Weights of a small GPT-style language model, trained from scratch on English Wikipedia: rotary positions.
Each number is 500 + 25 x the weight over its row's rms, rounded and kept within 0 to 999. Layers, rows and columns count from 0. Numbers have three digits each. The size before them is the row's rms in percent of the matrix's.

# layer 20 attention query, 256x192, rms 0.0885, rows 0-18,64-82, columns 48-95
087:486506498524494519493508463454512507527503500523490536461509500509525500508525550519469507527444501552457501528504467492503558512506485477482467
083:522486511492486506493485509527477497466494499465512475527511504499500492497483446493546482481530519466527520455500521506487460465481499493544506
082:524472488494523512503489523513486498476512473456516473562518502520523491484471462519548496459520509486538527476510566516500481465472501512535494
089:475505518543499484508495493463513495458553505518506473469530503474482512504515548522497510535484502531477469524483493510496518554529501517480521
087:533506497508497510506516492492495510520454488484494473515498537508505510515442475469530472494511526463517559527497555455505492484455482520511487
087:545481502482527515484500492498495482465453493503502512556538557508512494494489479462535525442451518505496549518477524498475474474470509497491492
094:525500509511547488522558477490501494495503544547521475469519522508505523517485505518476510474522475479496525535481532488482504515496535500483493
099:512469494522501474486500506527487486474505514513508492497506460497527497491445519532496512487479453523491504445538454488531466453515516501507505
107:526503498482517514532464472468470474494457486469482485508477521471527495528463478483520508450483508468482505515515520466594451472467508473470493
100:461486485468529498492477502512498511486512486536467495498503486460488487460525457506489517478496484566498456437530464425490516506529495541523487
098:481493512527497508512504452522478514533495487506473504507458487482541489506474489493520513486489513489527544455529468463486485471473500503526503
098:498478508530482479439481478481494518480472515501528484534514505545490475470464523507484526507503514530503476478526462469538481503483523484487481
095:520497519516517516488449530540541488546529473503520535506476487546489460546507506490527497458499517462535532470505485495508469496541511491532464
101:517501474463507464492504517504479464516525457487534470529495507546496504505473455455489488516508503468509520525455524490457502508552504485479482
103:483477483501519453482452482488474514492527463539502520472468515502470488563494532497459466503495497511458481507484462481549526509532533473464470
098:482504514468516485486483474512433480494524483493490517499511528492469494512475499515538503526495515512509459472472512534529498504469488484442522
105:476517500470452496543500504541486495497490481491495518476518475529494527497538494510511492481505492450517528470520529508505516489508486496539515
111:508514486489494507477514517490465521541510505515510533535487500526469528484486505497519486501535487514504520539500511518532518470500475528509530
108:509486482508492499478513565503471526452548493500527515464476469524500494533532513461474472466474462496481516459483532477450472505503531535518508
144:521511508510540485473534518486515480498474536545470503475509526499520454562541533488530453486479541525479510515504505472481510524468527511513481
133:480473509512484501536470486511474483463514464465522519519514470498518523449461456486461531512497453473540493489497504508484465460498484471502502
126:510485499527487520514463481523466513479520480479485521532513495488528542483472454499490520489515468463560518489482511501479502482508484500517536
113:515520491495540492494522514484486479500512516536530507483505517481521479558521516496475489510499471506504505537498527464464510505472505511511471
122:482481539500482524504430484490492492493499490486499485509494525490513506475470503485524517491439513511524484466513505489495495450522503501491478
120:494482513486519519480484474531506523453506450490481532550520515504515528463463478537455526484502479474499549487495491518501478455538466514482493
097:520514508510506464466565464488495505461495499591514508455525509482532481533526480511478494488511530488479500505501502512492548522518494471486474
094:486501495498512513505453501560543474545492476532489485527513505483500548461537478535499506500513489508525501477524476486512471479517518529472502
089:491495483504482550494496484564537509494448516484516519516503526478512478509476487508486515547502509515526469495471536515526485489448478512525486
099:460510454521490528489509505482469519535529491493479534508495505507460501479522486554495516517468475516518474482488433471491458483509448517491496
098:525518496525512535465464498535500503515499475506512490509485540489530527535487513499506500479439500532540507513462550534486516459517466490526496
100:518507519529489529491451514516519509481480498539559544535525501496446518509527479498455541528452527536510547468564467521509487486493472503514501
096:516510540515532554481482487489490471476490492426455523527503474574515476459499470466492487489539511499518528467487472513485493509494466514520544
099:519513490483494505523506527525521538504483517430508523507486460484540458474520497504502498490500540448483508509521503544512506500499498467530523
107:445504472478489467446497447525533489525469515504494477495480498496482482515516502467479431498483490505492473522529456488528539507529518496516517
117:485487493488493473526449466543505466523502461504483503522525508511485571456446476469492527543483486497541510491517499535484559494527470493489540
105:471519496469481511538508513482475522519522476485497454501489510491535532512529495495466513523497501498508481502483486505546524474503521484481532
096:485502465486459485510475467492503524533486507484496504497526475489496510513528498518515506511521515535494465520516521544468534503500464476507504
109:499430525493508508467512495469512475489503484478506480481485498474516505488507480467495506545509522490494522459484508472431513510509474469494497
# layer 20 attention key, 128x192, rms 0.0809, rows 0-18, columns 48-95
099:508549505506541511473505489533473525526483520492544501515480492457513475521535498512517461504504458493442499478503491484518471523516500534532512
080:473479469467464468501494494477504509512517468490489496525557515537494505511493531478491533530563507485524548511477498500448520502514516526472491
071:470517486478509457502501464476463473478519482520542499483522497558452480461494488505516519517480506538539490506524492523474540477486510450448495
079:529488534493481519484492515495494552516462515462509499492481474456476517488523520493500505550474529494462470532496514487519476539466493513469554
081:497474568486476511497475466520541505467488495449511506527495496544519513535489505493466520509517514518502499514500504484468526495453527503503540
089:477469487454509533512486503507493480476523483563449470485484471473524516485524547465505509507560447516513536465469503507474546485500524475512533
106:513483532514544548487511511503480498496484502503520478520492493534510511475514526513492502507493504562493472475514465506443504483472481538520539
096:517523513498500472487504505498475468540520506487513513530487522489455490463497488491454536473446537506469543553453496566501498520554522490552495
091:514455540495512565508525460472545527454508487508503514482521555491511523482538498507490524527478516493483526500501469487467515512504498556458507
111:514516465493506511499528515490543480528494529508474530511485509507507473544512466472561479477521529431450528506504546512498497524496519525535534
108:488519524499510494553510476422504525490517513488527547466520495513514467473484460493480488524517501495501500532521518508501478532479510516484508
124:555533469526530477528493531489485479533543494504504508464491496517482495504509507476552489492471496497514518549475540511458469537479524491490489
102:525521501549510513539474523496469500517525517519477527492480495489517508507497482547486456497529447510502521507525513520479507507504571534517496
096:482456485502468505480475492552469532517484489522480513510521520537506531537472508496486512475456508543536506511453525510529487484481454469510462
094:497468510498484548548505532522513478498523474478479498506508505514496500531480498460500550496536495495518519452469528509454523484491568529473500
096:513507488514480500469536508500505467542461520511503458502510502501508467490532534504514454467464506506450518481499472496516486543469531508534521
109:448486513481532521443463502515481507489507475461517482493562499501482503516514558533499501546483497486505480480522452472508502486476459482504536
099:531480482493441468492529535498509518536512492516475484521499508486503478498522494497504517506476489501514453448464504472480521525514507504491490
105:487489487499538534491481514522495512506457543475482514533483451484492515566519488508516480511461508555474489470540469486515501477518558507558488